config.toml
hidden_size = 160
vocab_size = 1024
norm = "layernorm"
positions = "learned"
tie_word_embeddings = true
init_std_qkv = 0.0433
init_std_up = 0.0433
schedule = "wsd"
decay_fraction = 0.657
final_lr_fraction = 0.0
batch_tokens = [16384, 32768]
doc_mask = true
train_tokens = 124700000
max_steps = 5279
Each number is 500 + 50 x the weight over its row's rms, rounded and kept within 0 to 999. Layers, rows and columns count from 0. Numbers have three digits each. The size before them is the row's rms in percent of the matrix's.

# o: layer 2 attention output (transposed), 128x160, rms 0.168, rows 21-29, columns 0-159
# v: layer 2 attention value, 128x160, rms 0.185, rows 22-29, columns 0-159
o21 131:557567514509557436429493530441577551387521532475497457605453549526556447500533508538476498429490437615469495589404508513437461438489365511542544503397409430450562440529528493589476582488569482464521447507531458511544404443511451529490605543484518542470489470480459525513538523527467563450507500552475523554501528467534469431355502442570569514515533523431499506470510538509507444452564527465487552532488580486421492549459438529588505547528490539536418500470523441495580420539473436
v22 127:505442456417526565445518549503532454473486501553558490522393407539398515515472486509376440456444516517623443558462439424524540437506405494526477427559551572436528491493418521562564441522545455490570464503471561502565557512492546496473562504589463495555457562531448414509523600499498515537432481540542459523496499579433426457466554442607522613459492544531474462500555495515452526485532454524483458473496550514511478549483495492429459459540402412493528415515442451475459603527582503
o22 135:553489491536585512550422381490444479516565545472511516351620602423526471513516557520577529476504455486446453438530499508481448527568533471507428462442497472493559434476574462507439591485523489485428486524369441533437485581505508505467373546468561540453519526494548489509438446474501450452535499552527482482529468488547557532498516456419456456583529462568521504418448485417453532477557492545478545503527503488554531474586483491440586510442557609481485558521556525430553486533413413
v23 095:438451412513509501541533516447488460555556481545535488436471449523480513563396532611476540480490465490586470527398498523486431601506537392530510444463493445561476532539494476453482445512460561459538404478486483593537478539471424470412533511535577510568494511509512423484584469572422437470458555485434535477549570545502429517431469465606506551571435479509496453553412524429518517450444518453596431480517460479482608481531446437535546416531589596558449452491492493500533554451532555
o23 102:505510570507551546604374365540482537490510485496561514447527499512556501444552595465543423525589498551457544489562492542496495477455501535549463604438479513412567471480500412525480461466597468503469517508405517452438584517586575545525459421494423471498485529493487504561517507531585544545522443499583452447493398455491530456482580566489583448460611518469524603517526454511536453434527553430506464542451482483512466514516529616481513472496393492559523424471483505425450444518500486
v24 115:503418432470563443481540430473455490450483482501559510481463548450631494587616546479376456407555550548440540468543491484510444466458495515475558481493527499507450463502556494561473397494478550521446560482564504528467438542525511524506513408585577556430591540522521460559443507446529582453462525509504555510495549473442435506548518433550551529462450537449469502479464533379398452599492556495530504521478617510435545456560560603439543469546562436483528453526478496509453483469438569
o24 123:477583613493475539556471504503512534491440513546452613559527464558379506462399586489486526479442502364574457372503604472493536569526470471592533518529393418478619553531472469491487545471492578464545448523498505531502533486511518496432499480577402484533401498461477564443531527496425409560522540469529514490540489539492566518507487484517451548539568458502542541471573528526472604475514441538430533506475515514498460519468480441496441472418502604560465503449422478459463527470486574
v25 125:519574508432529476508497420496536455424548536440474520445462551482455432524477558534429444515523527577581515438532491582599511485501548371499495572471499594488453521515496565428562520419529608554505596459483489491460563518425466525457469364397542478462521493500454425484460497500480424539535439500485442516511582483499475487592537487528462489496449535538550581513563426540514562480462491461425579510416577514452517426503353487554439469565549500456463475500538509453462486569438517
o25 136:461382461453461509539522560476479514540536477525567555488459506521570499514464434414531516499469496403487504522463529456463521536459533526486429451580473437504557482480475525533414500567423424527503457555397437522554495523567500352528574590587477478456463489613573566578471523562520472529475493527556593495420457443544517476507448522440538495458533420478503429517497558552443508511506451568503434451484487401538471509524635436481519520502434480540488514437394522571526461382472471
v26 108:446415472427541482515526520565548560463522509473483471489521671528392433555538511433470455511441564545582480560564518572441521585434486479454584582425495556499503467592529484466570514471443579560464553443523534566467512555510489510497502452527586479508554582472464538399501486477496453451524517573496533522455476541521330490455482547431455466475475450559482487465484506491501476496500481471427572533556480506527509481510493529532473406495407477469493590558523508479557372467461399
o26 114:582546496426420508519459427484461458547510487543574545440516440486554497440459535461392571521495495444482540471447543522583495467502527493532470427528472480483460471454465553510437484485428445399510493641453498550510521408412435416455495618568507492457473483584522413536512450453462519596500509443490497466544550411486581496479483463531549578542532507497482475543622518497466538607503547494560489485478504453450533599481549485489488557556613425523457400460511469525427479597488508
v27 117:482491396547429500522467498497455571494584552480436493543457551478597501528442523502483520536465540449614454407517460444518555445559484560487474508441534552514594509517510456399529439491498396446473467498515535467586541403460536473558514454461480433510416522492443497527354577508501490519541554561556447522470547502513578432416485496481488498517484465521533567471527496462482526430486455513445426547476555547532587542395466530486535492403662451482482474482427463458521466549409557
o27 120:492489593445512473484590533442549511569485472537551480445529481575477429557517441466501483485558452444437568486449568487489445566433487404518525485471447466480487431520588525464515611590433522563455542519488502532535372637508428479446469506586432571533490513532523459522450405494566535561451428538373482452559427520516463497525594528528510432553449534479487542441476464495405517504487514508539515412553519509432493506558528433458470474578391517514541556482550502495506520481593452
v28 114:379526543500482505520544482379514530543561495457524468524401385524478521470566391518593423460449484523599480469450519518420466488564463479484462490469424430408624461496430477488477552534531469450473463460504476551475513395541519529437520479486485486580489497558474475419557540445464428533468551581582461493421527471451603507506516485448420422546399526583575545556520545491503512481494524531469486512540480540625449497524620512505512508546595483495502467451499501516519417490509490
o28 118:497434397487458477436492491549439475553450519503459493467599596407487503534456425460516579465522422517465521540460491544496458515447537578487564409494566561535353509451516504554495581512472488565486526513513555495506500583462459478475496490495459600505497408458422530479437382533500490428549502534518485495548467528582426437508615523498536483474586524493493488538468408513498476477483539436520623468497562545398460518476486577534596566480449532439515458557508531416489527522577598
v29 119:533426536467599447508546406519434494531497536481503557500539446516472535491482423491478487391521563475542543459513526654440581471518402449467479503423515517432504446539462520502523464493496491514449534463524481472522539525469508446536505411504516595469631529510523526511502451471460539508550356498464583500531392527476507506568564506423526504480431524612459495455568522461447591580496486472522497474554525499424549462476570594598496490601508442520411455441487530472382508533475459
o29 132:507586473405420494469496511514515462446578530468529489538513523511525474516470457519475536526522450445510403539532494487499451524458562540514568482600530497550501528463576439526448560480495476481584383588467499556437537437512510485383568561533489485531303448499478484525503546592493396484476581380562538511502628481533482458452463501523434454519592521440485412520518535480480512481607512411477519534495529486490494532513531426504413538422419529477552517537489516491563460482412493